config.toml
hidden_size = 256
num_attention_heads = 8
head_dim = 32
intermediate_size = 1024
positions = "learned"
parallel_block = false
init_std_qkv = 0.0357
init_std_o = 0.0
beta1 = 0.93
warmup_steps = 200
final_lr_fraction = 0.0
max_seq_len = 128
dataset = "wikipedia_en"
Each number is 200 + 20 x the weight over its row's rms, rounded and kept within 0 to 999. Layers, rows and columns count from 0. The size before them is the row's rms in percent of the matrix's.

# q: layer 11 attention query, 256x256, rms 0.0723, rows 41-54, columns 0-255
# k: layer 11 attention key, 256x256, rms 0.0732, rows 41-53, columns 0-255
q41,108,236,190,219,194,203,229,234,189,217,168,214,235,245,183,187,196,191,228,194,219,173,159,191,201,195,217,203,190,168,162,188,189,179,220,201,192,223,212,170,212,186,167,190,176,246,182,171,186,219,165,198,199,193,186,189,213,214,193,214,220,195,183,191,208,203,194,201,210,235,202,213,196,218,188,216,171,237,217,217,206,183,188,186,208,185,183,197,184,156,211,223,188,190,201,221,227,202,164,211,199,153,193,246,202,188,177,230,203,207,210,192,206,190,223,208,167,185,231,161,204,190,200,199,194,177,190,203,204,227,199,222,182,216,211,195,203,219,213,217,238,201,217,156,213,171,197,226,228,195,168,215,213,188,176,257,219,229,205,242,211,208,192,181,198,182,237,218,148,198,183,205,197,197,220,204,168,197,203,171,210,163,197,199,185,211,220,214,190,161,199,215,153,223,211,193,200,224,195,171,207,226,219,184,194,199,218,230,163,213,225,184,186,177,180,157,202,189,217,172,207,211,217,224,220,216,195,225,203,177,217,190,193,222,221,186,200,188,201,190,210,196,222,198,205,204,168,197,209,211,198,198,201,193,193,217,167
k41,110,229,194,202,192,198,164,264,170,216,226,213,210,202,206,187,172,233,224,233,201,200,199,199,181,181,196,169,194,210,172,193,205,162,239,179,168,207,240,180,194,217,217,220,181,249,199,201,208,174,144,194,184,208,189,214,226,207,207,188,201,218,198,216,219,202,197,178,207,203,183,190,216,177,197,206,210,183,229,199,213,170,210,183,192,198,189,227,183,205,206,170,214,212,199,221,210,182,220,188,205,188,194,221,187,203,169,244,192,165,204,194,219,167,204,195,155,238,192,210,197,213,208,168,234,205,164,188,217,238,208,250,206,194,227,231,219,211,223,187,181,215,206,207,188,193,197,216,207,186,186,218,209,204,197,216,230,218,200,208,202,182,168,175,194,199,205,235,186,174,242,207,179,205,179,209,192,192,204,219,170,180,199,207,194,195,252,197,189,192,200,192,183,215,213,165,177,227,194,207,196,192,211,168,167,216,192,205,164,238,207,193,212,224,165,177,177,196,222,201,188,191,175,222,222,231,232,201,171,185,221,187,159,177,236,183,203,226,216,186,181,199,206,185,205,201,182,171,190,181,187,190,180,189,201,197,209
q42,103,223,206,214,238,199,222,206,163,244,200,190,208,210,227,222,206,197,219,200,207,153,234,181,208,171,213,216,205,189,202,200,221,189,207,215,216,191,178,208,207,148,202,192,220,172,180,161,170,170,188,179,173,192,206,211,209,180,198,185,217,193,191,180,201,196,207,179,203,201,243,177,192,210,198,223,208,212,219,185,190,208,177,168,248,212,209,226,191,204,193,213,173,207,206,187,202,164,231,198,200,251,212,162,199,244,188,212,228,196,221,208,197,202,199,165,201,206,173,199,196,175,223,196,198,181,216,172,176,200,190,245,239,186,210,224,208,221,222,191,166,180,198,266,208,204,233,179,239,194,194,238,194,200,219,225,198,196,211,178,221,202,211,191,200,211,218,201,202,208,231,208,185,176,181,193,227,193,212,224,207,186,212,183,179,195,164,164,209,185,172,217,187,221,195,170,216,217,167,197,195,194,174,216,208,194,178,214,186,203,197,197,194,171,200,212,207,161,193,199,241,190,201,210,164,222,212,185,206,213,180,178,235,167,194,167,187,187,193,175,190,212,187,210,186,196,155,229,203,210,222,199,227,206,205,180,217
k42,104,173,219,184,182,197,183,160,178,189,206,166,169,206,204,209,174,203,214,176,207,161,215,179,220,176,202,187,205,205,187,193,223,204,224,178,218,208,189,202,178,182,200,191,193,195,211,179,199,192,202,162,189,198,178,198,188,183,192,213,217,201,197,188,206,213,204,180,185,222,187,191,177,215,172,202,198,204,190,179,215,220,216,232,220,193,174,218,196,227,194,203,194,232,207,184,214,190,226,183,221,237,169,221,212,205,192,234,197,217,206,220,208,172,232,142,195,201,209,194,191,194,234,221,212,225,214,192,225,192,179,206,196,245,185,247,206,206,203,194,183,186,247,241,241,212,229,194,149,196,227,230,177,182,214,210,189,235,213,203,184,230,162,207,174,225,210,220,224,196,204,201,218,233,226,211,220,189,158,183,195,198,189,166,160,197,128,165,202,201,202,213,196,200,180,177,220,180,187,199,176,220,209,224,212,186,206,209,189,207,219,199,176,192,207,151,181,224,205,209,214,183,222,174,182,175,199,206,237,202,180,196,216,174,199,178,219,222,230,220,176,191,212,227,207,202,202,219,226,215,194,190,205,176,192,189,179
q43,100,195,190,210,180,234,198,192,197,201,182,179,220,256,191,197,205,205,174,207,188,168,193,214,212,208,190,216,225,202,221,172,216,186,167,187,202,180,184,191,173,204,190,231,229,185,193,213,200,216,145,216,213,226,209,185,213,177,160,215,187,150,177,213,200,200,191,180,193,195,173,209,186,192,182,183,222,165,188,213,194,211,168,189,218,172,218,198,218,193,191,188,185,182,251,221,172,176,205,226,195,193,182,208,190,189,175,220,181,219,235,206,186,175,191,169,182,199,214,197,223,208,211,237,216,213,202,229,168,221,199,189,190,176,214,179,216,205,223,168,205,229,246,237,240,225,184,213,177,208,243,222,189,229,209,199,190,188,210,201,208,183,231,222,205,224,164,190,209,215,183,227,223,247,182,200,222,195,166,200,198,186,193,197,186,190,184,197,237,202,230,221,209,189,172,208,198,170,216,213,212,188,171,191,209,194,210,211,189,223,215,200,204,205,225,190,191,207,198,208,191,211,212,229,172,216,188,227,176,168,247,172,213,172,184,210,188,199,225,165,192,203,201,197,174,237,213,187,169,171,181,194,176,202,217,179,225
k43,101,208,208,204,216,188,223,216,198,243,180,187,191,160,196,220,215,226,159,201,186,174,171,204,212,196,189,202,203,187,218,216,210,226,205,211,182,209,167,226,178,155,167,186,168,175,159,188,220,188,174,217,206,175,199,215,228,173,196,210,184,197,221,201,201,185,197,204,177,185,217,178,197,171,223,195,173,163,182,218,215,183,192,179,213,219,237,235,230,196,194,243,188,192,218,211,196,202,177,199,188,183,236,208,204,189,194,248,186,174,195,162,195,179,200,148,208,200,216,188,202,239,233,221,172,164,196,217,190,234,223,206,196,219,209,199,203,190,191,230,195,179,179,214,218,191,195,173,231,200,227,228,198,213,221,199,236,210,206,174,219,216,197,185,205,233,173,174,223,224,192,234,201,221,210,205,204,207,220,227,182,203,215,245,187,185,177,168,210,214,203,218,206,181,174,180,211,224,209,191,226,218,189,206,180,188,231,200,231,246,221,219,208,204,204,193,202,188,205,186,174,180,229,204,177,188,194,248,171,162,205,220,199,187,178,214,210,189,198,176,202,222,211,171,198,212,223,185,180,188,193,177,196,212,192,200,194
q44,106,212,177,204,158,176,211,163,204,212,221,196,259,225,226,210,198,175,221,196,172,174,190,187,164,184,214,235,219,197,223,189,191,176,217,206,204,163,195,220,200,194,215,182,170,193,234,210,195,206,180,166,196,221,190,202,219,199,200,216,224,212,180,208,174,236,233,218,218,184,189,193,204,206,181,185,219,182,193,204,192,186,193,190,202,191,205,204,205,200,237,192,179,203,191,223,190,160,206,173,186,208,183,189,179,204,232,189,166,192,192,145,199,184,206,181,226,166,198,184,194,201,209,216,188,230,224,196,198,197,202,200,229,207,184,222,190,201,198,209,156,224,181,208,200,192,186,195,204,225,202,168,245,215,178,188,208,241,228,196,225,209,170,199,224,206,210,194,209,172,187,210,212,225,175,204,221,202,231,204,179,168,208,212,237,207,216,218,163,247,169,165,228,191,212,235,193,216,198,190,234,194,187,194,175,193,231,185,230,220,180,224,183,203,211,181,190,245,192,194,188,180,198,167,161,187,175,167,199,178,188,186,209,209,209,187,201,205,200,212,209,210,229,196,222,224,198,236,233,197,178,169,203,176,223,211,170
k44,110,191,172,190,203,202,178,198,222,213,229,199,236,216,221,191,254,180,225,207,210,215,188,249,192,173,218,178,193,222,218,221,225,173,207,191,181,145,247,202,187,185,228,177,192,236,209,219,192,206,202,188,214,188,201,200,196,176,178,223,200,175,171,182,188,190,222,209,173,200,187,217,207,194,205,212,216,178,202,233,191,182,179,192,185,219,181,189,184,199,195,207,176,215,206,213,197,188,203,160,227,204,189,178,194,219,204,170,188,215,186,173,197,191,215,173,207,213,177,191,203,212,180,200,209,194,187,191,234,195,250,232,220,239,157,209,178,177,141,229,178,196,193,195,187,184,188,195,226,190,227,221,225,196,190,202,196,218,199,214,199,194,206,176,182,208,206,180,212,182,189,197,220,197,205,203,194,208,215,227,211,192,197,179,212,205,187,201,178,233,176,150,255,188,191,255,197,202,209,188,212,207,212,205,164,184,221,177,186,194,162,197,191,201,216,192,190,214,170,257,163,204,182,179,178,211,189,211,206,189,173,205,214,201,212,180,209,226,209,228,195,192,203,203,195,207,261,227,184,207,229,187,223,204,203,204,231
q45,106,245,191,225,170,197,174,181,218,221,220,225,204,205,228,203,187,226,178,182,200,172,203,225,215,221,192,200,177,205,204,195,212,202,168,197,204,174,218,192,185,172,186,209,217,211,207,197,217,234,218,222,210,202,211,176,180,219,224,240,195,172,218,216,192,202,180,168,206,182,184,159,212,179,200,229,155,193,182,197,236,194,169,198,251,170,220,186,137,220,190,167,177,184,204,194,211,189,204,179,166,229,186,219,204,179,177,190,188,208,215,190,207,207,199,181,193,185,244,182,200,213,206,210,178,179,206,239,254,200,221,193,172,208,182,216,213,202,225,210,180,178,198,144,226,191,186,148,193,206,212,208,148,187,191,206,178,177,191,207,174,176,194,194,199,192,189,193,192,236,160,210,218,232,197,171,168,212,205,191,205,202,205,190,200,228,217,219,174,198,210,213,182,211,184,174,201,206,179,207,194,205,249,189,200,210,221,205,234,209,217,176,189,219,182,212,206,213,188,170,234,194,226,190,200,196,168,175,225,183,208,204,222,210,209,182,204,212,182,182,195,196,202,211,194,189,208,221,206,197,185,201,209,206,208,174,245
k45,105,213,189,197,167,188,189,187,215,187,209,196,216,177,193,203,224,226,179,198,230,209,229,251,202,182,211,153,231,211,170,195,238,227,202,197,223,214,229,199,185,191,178,202,163,212,207,221,223,181,183,232,225,215,209,188,210,223,215,213,204,213,221,195,179,191,201,185,202,188,165,210,211,184,235,241,188,197,207,217,224,167,175,164,233,169,184,203,164,209,174,180,177,211,176,184,210,204,202,232,157,219,202,207,193,206,171,226,194,208,211,217,182,208,185,173,197,211,218,222,201,176,180,204,161,214,202,213,197,200,223,197,203,210,183,174,198,212,236,194,165,187,189,178,188,215,189,209,214,230,181,190,184,157,248,184,201,207,211,197,189,227,213,205,206,199,193,190,203,196,204,209,211,218,229,173,186,205,215,222,216,210,203,208,194,206,256,206,176,216,219,198,208,223,196,214,212,195,191,188,195,233,172,189,178,177,179,221,233,194,216,192,175,219,175,225,187,206,178,162,207,203,206,187,199,185,189,206,175,166,230,206,206,206,220,203,204,221,226,180,202,274,202,199,167,224,202,198,187,177,246,203,202,207,195,147,193
q46,111,191,198,183,206,204,183,207,195,155,210,215,178,179,207,186,191,202,183,180,205,175,199,213,194,237,206,184,217,209,233,221,226,191,216,211,212,195,189,228,203,224,161,210,201,219,189,232,211,176,223,188,218,217,205,245,229,190,195,193,209,223,208,174,184,193,229,210,168,232,223,161,196,195,168,212,231,186,216,165,186,211,201,191,208,200,193,222,175,227,212,218,166,173,182,228,205,183,202,208,224,192,203,193,205,187,212,206,217,162,189,176,214,180,190,205,211,225,192,211,237,171,218,204,217,201,160,206,210,215,198,196,190,208,179,214,213,199,236,194,184,194,185,196,178,213,203,182,241,214,222,168,187,184,196,182,208,190,191,204,176,246,199,227,200,224,209,177,191,176,227,198,262,216,198,199,196,203,232,185,240,198,188,203,205,210,196,193,198,243,190,186,187,199,189,191,174,200,188,204,211,168,187,216,188,227,187,180,228,198,229,194,205,204,226,202,234,196,152,177,205,203,249,218,202,226,227,200,168,133,196,199,213,156,172,211,188,197,237,160,214,238,213,193,197,214,182,199,199,175,187,195,191,192,204,202,159
k46,111,173,203,194,185,179,183,202,214,172,195,187,211,182,238,229,199,183,194,166,188,151,178,212,216,198,209,190,211,233,188,194,178,187,213,205,202,149,187,187,201,226,190,227,188,191,221,218,219,220,231,188,196,220,176,189,192,207,193,187,224,200,208,176,161,218,179,195,161,242,199,177,199,184,168,205,246,212,210,212,190,209,224,191,225,211,205,233,194,198,195,202,190,217,203,175,232,171,198,200,211,214,204,183,158,206,216,193,206,185,194,214,244,200,192,194,237,216,212,201,203,204,201,200,174,227,195,170,200,208,200,154,193,180,204,210,205,208,172,179,168,178,221,184,193,193,182,163,217,224,215,186,245,208,202,197,214,194,219,186,175,208,207,195,182,200,181,231,191,246,205,188,221,195,191,200,194,213,251,184,201,190,218,188,256,239,226,170,231,221,175,164,152,211,198,205,218,198,177,185,207,201,206,216,165,208,203,207,260,190,201,219,223,218,210,182,195,205,169,221,175,226,196,204,184,181,219,225,204,176,191,232,210,204,195,233,206,205,160,192,198,215,217,205,182,217,195,211,200,216,178,217,182,171,191,222,184
q47,107,178,244,191,216,208,208,211,200,230,257,165,232,208,229,211,206,199,206,204,214,217,193,198,229,185,208,235,194,189,189,204,198,201,192,204,162,174,206,186,174,210,154,166,197,187,210,189,231,201,226,194,177,227,212,208,196,174,182,200,213,225,194,196,176,177,201,197,182,171,182,169,185,162,200,190,181,193,191,216,219,196,181,240,173,201,188,203,212,212,210,202,166,222,176,158,186,202,206,211,204,218,187,207,205,215,215,197,194,207,198,205,195,214,194,181,185,189,240,228,211,224,204,219,176,209,195,204,195,220,240,201,196,217,146,207,239,178,205,172,221,200,196,242,181,170,245,187,191,179,180,216,207,238,203,181,203,194,215,218,178,187,163,180,205,233,225,166,200,190,216,218,198,197,183,214,227,196,200,158,213,221,177,219,218,182,167,207,186,198,248,219,179,202,189,202,196,224,187,193,203,175,177,208,198,208,203,212,192,200,215,203,218,214,186,207,188,221,216,180,184,213,182,188,183,219,196,202,199,161,142,225,195,207,174,212,187,171,181,212,225,188,227,220,225,209,151,208,232,199,183,215,201,163,185,182,228
k47,110,175,192,228,188,237,208,170,197,216,227,222,246,203,219,187,214,188,195,201,209,192,217,190,193,184,207,199,209,215,213,172,224,181,186,198,199,183,209,178,171,208,186,185,195,194,213,225,242,195,206,210,197,241,223,160,218,207,166,179,226,197,198,227,187,192,221,178,211,197,209,171,218,192,206,213,183,207,193,215,243,255,204,224,162,189,184,193,211,211,229,208,203,208,171,147,186,206,235,204,182,170,201,197,208,183,201,195,166,203,187,221,197,207,211,180,231,176,250,249,200,196,204,231,183,181,225,207,161,185,237,192,169,226,168,215,214,196,191,181,202,196,224,223,198,193,183,180,202,210,176,188,179,207,201,185,211,236,208,239,147,201,167,171,191,189,203,174,200,201,195,199,201,223,164,175,175,174,204,184,223,184,202,222,231,175,186,178,183,199,234,218,156,174,178,228,213,199,189,220,194,187,199,200,201,210,216,167,191,227,220,214,195,202,216,196,150,199,199,221,229,190,192,212,220,229,174,184,192,182,199,227,242,200,206,176,210,204,197,203,192,174,200,199,198,207,207,183,211,221,189,202,217,175,194,193,211
q48,100,206,201,228,195,182,150,194,171,184,210,233,224,174,248,186,204,190,214,177,166,185,178,230,185,172,185,182,184,210,172,208,215,192,222,213,194,224,221,190,186,171,211,190,223,209,166,196,180,253,208,194,206,162,169,187,209,212,190,154,228,198,167,185,193,190,197,221,196,214,190,208,208,162,178,188,195,222,195,219,200,189,201,238,185,209,228,200,163,224,197,212,208,187,177,198,205,230,212,206,218,176,200,178,195,201,178,186,202,193,176,213,183,169,176,205,227,244,176,223,177,201,221,195,185,182,209,158,198,186,216,196,173,187,220,186,219,195,176,171,201,204,189,222,205,159,205,189,206,222,214,213,237,200,187,186,208,196,222,210,197,201,194,166,185,153,196,212,240,197,176,207,204,213,192,202,199,180,199,195,196,195,205,180,186,175,191,230,197,224,177,235,193,173,204,242,225,193,222,187,198,229,205,191,167,219,202,192,202,207,235,206,206,217,222,218,213,165,175,209,174,221,190,208,186,245,223,209,200,179,224,218,201,234,201,199,196,204,261,182,222,182,248,204,174,187,217,192,225,198,218,198,190,220,197,198,219
k48,105,217,190,201,212,204,182,237,192,212,166,181,188,167,218,225,174,201,200,173,219,180,224,237,184,194,210,183,203,193,164,195,199,188,200,193,185,214,192,217,194,188,177,177,220,205,199,215,199,209,201,227,194,162,204,170,230,196,196,180,187,183,175,181,212,202,198,196,224,210,212,226,202,209,210,192,215,240,199,192,174,233,223,211,170,195,212,187,235,222,183,208,199,204,211,186,207,231,211,223,185,205,227,166,191,221,193,189,192,250,157,209,206,183,172,220,190,213,193,172,203,202,212,190,211,161,219,226,207,164,221,210,203,191,276,179,201,190,239,199,201,185,217,198,177,182,197,185,207,215,196,200,234,183,196,207,213,238,229,243,205,191,210,201,184,173,199,212,200,190,208,175,210,202,211,186,178,221,216,180,227,234,157,207,197,204,172,191,195,178,217,190,178,189,208,236,207,204,194,188,204,211,193,200,170,236,178,230,204,215,157,176,191,179,214,182,198,187,218,178,165,242,189,179,186,173,233,210,203,214,182,196,202,213,205,168,224,202,186,169,191,209,222,183,167,167,236,185,201,197,215,164,208,184,197,216,253
q49,108,206,186,208,229,173,189,218,199,199,195,212,170,200,232,186,205,167,172,209,203,214,194,194,199,212,164,192,233,216,210,218,199,220,189,195,217,250,160,209,223,198,213,200,208,189,177,188,212,196,207,240,168,221,224,177,213,193,220,185,170,209,231,178,226,212,210,181,212,228,192,171,173,218,218,197,206,171,180,217,217,215,190,218,183,180,206,221,203,212,168,162,217,208,182,199,213,223,190,227,186,161,193,208,200,196,214,235,225,222,220,233,198,207,206,162,206,207,216,200,187,204,186,188,193,221,177,204,187,196,231,185,186,187,213,159,227,205,196,197,164,197,203,178,211,162,232,247,164,201,205,187,200,204,186,218,229,210,178,201,212,187,247,245,202,205,216,197,198,178,204,218,182,203,184,183,227,210,192,185,221,259,162,202,200,200,176,194,196,186,196,205,195,221,232,194,167,196,203,219,217,200,188,184,209,170,201,195,198,203,172,179,155,188,199,194,198,201,182,221,199,211,219,179,157,216,216,198,208,157,215,153,217,227,207,187,176,175,182,198,202,208,158,229,240,198,185,198,219,226,209,179,212,199,233,197,230
k49,106,227,198,188,201,209,201,224,182,186,185,210,197,209,196,210,206,164,198,188,202,216,207,199,166,182,179,239,199,182,190,209,193,209,186,189,222,195,156,166,200,189,210,204,202,223,184,207,195,186,186,218,196,200,229,188,196,216,228,213,184,196,185,207,221,252,209,173,196,194,221,188,169,225,195,200,204,188,198,223,203,197,195,187,224,148,166,216,215,218,174,227,195,201,184,209,176,198,235,231,208,174,185,227,185,218,245,234,209,174,202,253,210,189,225,161,189,218,188,200,196,193,188,197,165,179,182,196,164,176,165,224,186,205,199,193,191,207,225,182,198,221,220,176,170,226,195,221,162,219,217,236,219,225,188,237,209,235,205,202,204,225,194,188,219,213,201,146,172,208,186,214,196,229,167,226,178,195,219,211,170,205,222,193,215,201,198,172,176,213,193,205,202,219,191,182,182,204,187,208,211,224,210,180,206,190,242,190,246,201,165,194,195,177,243,212,177,189,210,220,213,161,236,187,205,195,204,205,196,240,215,185,211,233,180,174,190,167,165,175,207,208,194,175,200,181,176,207,199,221,177,176,197,205,195,171,203
q50,108,212,203,164,188,168,213,209,250,223,224,194,183,193,196,190,185,177,197,206,223,206,189,220,226,202,213,166,208,228,185,194,196,213,226,185,202,210,202,207,196,189,183,218,215,192,235,245,215,233,202,201,173,232,166,217,228,166,182,195,170,177,221,223,196,199,151,190,208,213,199,220,220,201,217,225,209,169,184,201,237,223,192,187,210,213,215,222,179,197,197,211,214,168,225,192,221,183,213,175,189,194,191,192,177,226,200,196,206,170,172,232,207,215,175,188,201,217,187,222,194,211,196,202,222,204,170,180,184,201,178,231,188,197,217,174,208,187,173,246,214,219,168,184,222,159,224,172,199,213,189,216,206,217,204,196,172,208,202,232,229,235,221,168,167,203,176,231,189,217,204,211,210,195,233,151,181,198,245,187,207,204,193,187,155,193,158,199,187,203,233,184,224,204,149,176,211,189,199,194,211,208,188,200,196,165,224,149,206,176,191,162,182,211,213,194,178,215,190,209,177,191,199,220,198,217,227,213,180,191,192,189,177,197,179,193,217,223,223,185,214,190,212,189,204,218,153,214,206,223,206,187,185,202,204,202,196
k50,112,202,223,182,198,193,215,186,182,170,214,235,180,197,209,221,220,231,200,215,209,213,219,200,218,214,216,238,167,197,193,212,184,202,184,183,212,197,207,199,178,211,219,220,216,176,196,198,204,172,171,209,183,226,163,202,230,218,209,221,207,219,226,198,183,258,188,191,211,222,226,213,206,194,193,198,225,183,218,200,178,197,197,216,194,180,185,203,199,197,250,198,184,207,197,217,241,211,175,156,170,165,208,189,196,199,217,202,187,220,178,222,185,198,202,197,218,193,196,191,204,175,213,163,219,171,198,161,151,207,170,219,215,170,192,198,217,184,185,210,215,198,178,222,205,206,175,188,227,233,184,187,228,165,210,187,192,230,183,187,208,220,199,166,230,246,204,179,182,181,220,177,185,184,225,216,197,234,197,212,210,206,195,226,163,168,127,176,233,204,199,169,186,177,185,246,214,184,201,182,207,197,208,208,199,208,194,189,189,205,175,187,225,195,220,220,182,170,197,179,218,209,223,242,200,173,197,200,189,251,187,225,180,181,194,224,232,210,208,199,223,209,204,214,180,201,170,215,205,224,206,195,204,190,170,204,199
q51,108,209,195,204,214,221,209,205,189,199,163,187,195,209,206,199,227,181,165,199,201,186,216,226,200,205,185,170,183,208,220,175,196,217,198,202,198,210,250,167,162,226,217,191,171,206,184,189,214,209,231,169,187,214,194,216,197,168,165,205,202,215,207,204,210,185,214,151,212,183,212,183,211,200,207,183,150,197,208,203,173,156,204,199,193,190,198,222,180,198,209,193,210,174,221,213,171,208,175,185,177,199,186,195,181,239,184,179,222,199,196,223,195,182,196,203,206,238,215,192,225,195,210,203,198,195,219,200,197,192,233,195,215,180,179,196,195,193,190,221,185,159,223,197,151,226,186,181,217,198,221,214,223,192,194,222,213,221,232,199,249,214,188,218,248,238,186,169,213,177,193,227,224,195,184,224,180,208,235,201,223,215,209,227,193,215,161,228,222,211,180,253,176,216,218,206,174,224,206,198,190,185,206,191,170,180,197,182,231,195,181,181,211,182,196,209,216,214,203,214,173,241,236,197,223,181,225,197,197,178,173,214,188,212,203,214,227,209,225,211,201,232,186,235,236,203,230,154,193,208,195,208,166,188,166,201,184
k51,106,191,189,194,213,209,191,207,206,192,199,199,211,216,205,176,235,199,189,227,205,195,191,228,183,212,150,215,202,204,210,208,169,237,197,165,192,195,233,172,191,211,211,207,213,207,194,177,206,209,238,200,199,204,171,237,175,204,209,198,215,192,249,227,181,166,206,157,212,180,188,197,201,205,193,197,208,225,185,219,185,175,175,235,204,158,198,218,196,196,194,216,234,148,209,217,229,214,181,220,179,226,204,186,220,223,187,213,239,207,211,230,224,179,207,213,201,230,209,195,209,179,209,183,194,188,213,196,164,212,229,191,188,189,219,210,229,210,152,143,195,205,206,193,170,209,171,188,199,227,224,222,167,210,177,216,196,232,215,211,233,209,186,200,175,199,169,191,199,184,206,191,232,204,183,215,191,205,182,214,205,226,213,207,216,209,170,218,214,198,191,216,173,193,210,212,154,163,179,220,176,210,176,190,228,189,198,208,198,208,213,186,154,205,201,208,224,200,222,178,176,242,205,230,213,163,224,196,180,162,225,179,207,188,210,194,235,160,210,195,211,191,199,225,227,194,214,199,172,216,208,188,219,179,162,186,217
q52,102,193,228,202,212,157,172,172,226,197,203,219,222,241,189,171,212,195,216,196,220,243,181,188,223,186,191,234,212,177,226,182,196,178,211,182,218,195,199,185,207,172,238,235,222,188,210,218,192,208,163,165,217,244,177,224,182,191,215,183,215,209,213,192,198,193,167,215,204,179,194,191,190,208,230,212,213,222,179,220,191,213,181,186,199,251,219,176,172,200,217,208,200,179,219,185,217,150,215,181,210,204,214,173,203,209,221,180,191,218,186,242,184,206,202,182,208,202,232,228,208,182,225,186,193,229,169,152,189,199,209,184,204,209,176,190,173,213,206,204,208,211,194,204,242,197,188,220,195,184,199,192,218,201,207,207,215,182,190,164,199,237,175,219,203,203,205,196,215,191,191,232,167,173,229,188,197,209,202,205,178,215,193,208,167,165,200,201,234,179,189,211,199,191,160,187,165,211,169,220,183,219,205,205,206,210,238,209,182,180,195,196,210,173,179,174,183,190,169,203,169,202,198,197,229,212,202,183,233,138,182,229,177,200,203,216,217,215,227,228,224,186,209,216,208,209,222,215,225,192,207,177,222,197,215,173,181
k52,108,186,202,221,214,216,184,200,209,180,194,208,165,211,210,169,233,192,189,193,229,174,198,185,184,206,191,201,230,181,182,207,208,195,147,205,223,211,145,218,200,150,218,209,209,200,222,228,195,215,168,179,167,201,171,201,196,196,232,203,223,221,219,201,216,182,197,218,202,182,210,176,196,179,193,189,183,212,204,198,206,158,236,208,200,214,227,196,156,196,220,200,220,245,200,178,211,205,202,182,228,204,228,184,188,190,227,179,177,224,194,200,206,208,234,215,225,217,234,191,216,190,177,176,211,201,219,184,215,187,218,190,194,197,196,225,170,208,224,174,202,195,200,198,188,192,220,229,224,165,181,174,204,222,176,211,195,202,223,179,192,221,210,235,213,234,238,169,223,188,181,192,192,185,190,231,213,241,178,192,186,208,233,206,171,238,229,181,202,226,200,162,177,159,217,198,193,195,206,199,176,222,223,186,189,185,227,191,170,228,171,208,249,179,194,209,207,179,191,207,215,194,206,213,243,172,169,193,188,179,191,200,242,187,172,192,187,194,238,195,192,194,179,225,196,207,206,182,197,192,241,191,218,176,209,198,207
q53,104,188,167,206,198,174,240,205,202,211,181,239,217,227,192,196,220,235,201,198,214,203,196,185,182,211,206,205,196,220,196,210,214,195,197,195,174,186,186,207,195,197,208,207,239,168,203,183,173,182,201,177,185,194,214,196,184,195,224,220,186,209,189,192,196,227,197,241,232,188,200,196,183,207,209,198,197,144,217,192,246,201,232,201,184,185,190,236,187,241,215,199,178,209,182,224,182,197,203,193,183,186,206,182,218,200,192,142,197,177,164,199,179,207,180,221,229,236,200,153,156,215,251,156,171,183,181,199,225,224,192,214,201,191,212,196,196,211,168,196,202,181,197,197,228,193,222,234,210,204,199,206,213,220,214,169,171,175,218,209,177,197,189,222,194,188,208,171,159,178,227,229,214,219,216,175,239,182,189,228,205,175,179,204,211,176,201,192,207,224,196,195,211,236,200,188,212,222,220,257,219,189,212,220,187,231,198,198,193,221,204,177,175,216,203,203,189,238,171,204,199,188,203,208,159,213,239,210,200,189,186,229,192,210,177,169,212,223,200,175,171,227,202,231,211,187,209,176,194,191,209,191,202,197,163,212,203
k53,108,183,192,218,192,214,215,167,209,201,198,195,178,215,183,198,212,213,169,193,200,218,213,217,188,197,200,204,190,216,199,200,213,205,226,180,179,226,225,213,228,190,214,186,227,145,204,237,169,214,177,205,211,167,193,221,222,201,214,187,165,207,187,201,182,193,155,209,196,189,204,202,228,220,231,210,208,180,210,200,204,181,207,200,206,175,167,228,213,229,229,195,230,187,154,171,181,208,185,169,212,169,225,191,167,204,187,157,202,176,179,204,191,196,189,216,200,212,207,201,184,177,205,177,207,218,205,219,198,168,178,204,197,199,178,175,200,214,195,196,197,188,251,179,187,218,224,178,215,223,222,211,216,243,214,164,179,220,203,233,196,212,193,170,183,224,198,208,209,197,235,205,211,227,190,194,200,227,181,205,191,224,167,175,205,234,238,242,250,226,182,179,232,183,168,204,192,198,199,219,176,205,210,220,209,177,194,209,171,196,203,214,213,173,208,194,225,207,166,225,212,195,204,177,184,206,266,234,191,201,204,201,202,207,166,166,214,200,201,206,198,204,195,185,199,222,174,228,208,218,158,166,211,200,169,185,181
q54,101,197,174,194,220,232,189,205,211,227,201,231,173,212,215,172,204,224,195,200,162,214,240,200,187,206,235,222,201,207,164,186,215,215,177,160,156,203,166,162,168,223,195,207,197,194,192,211,191,190,174,192,254,194,187,235,187,198,221,171,227,197,213,229,207,225,226,198,217,197,195,199,220,207,201,183,198,208,221,183,231,177,187,179,167,184,214,213,161,215,186,138,227,195,190,156,239,214,187,210,211,177,198,221,184,168,182,210,192,184,218,192,222,205,212,187,215,145,205,216,160,200,204,207,190,195,196,222,188,158,198,215,180,184,200,211,200,205,208,199,209,181,200,194,198,211,213,206,173,212,200,200,227,161,215,213,223,241,208,192,211,226,175,201,175,251,195,187,212,212,200,184,201,213,177,182,159,186,193,172,186,213,207,208,211,213,209,182,182,212,187,151,184,209,187,225,224,205,178,209,197,228,221,212,230,216,213,221,208,191,220,204,197,192,190,197,175,213,191,238,215,208,231,201,173,225,204,218,177,188,170,226,192,198,186,182,209,179,207,168,196,206,206,205,218,211,215,179,189,176,162,201,208,197,186,221,169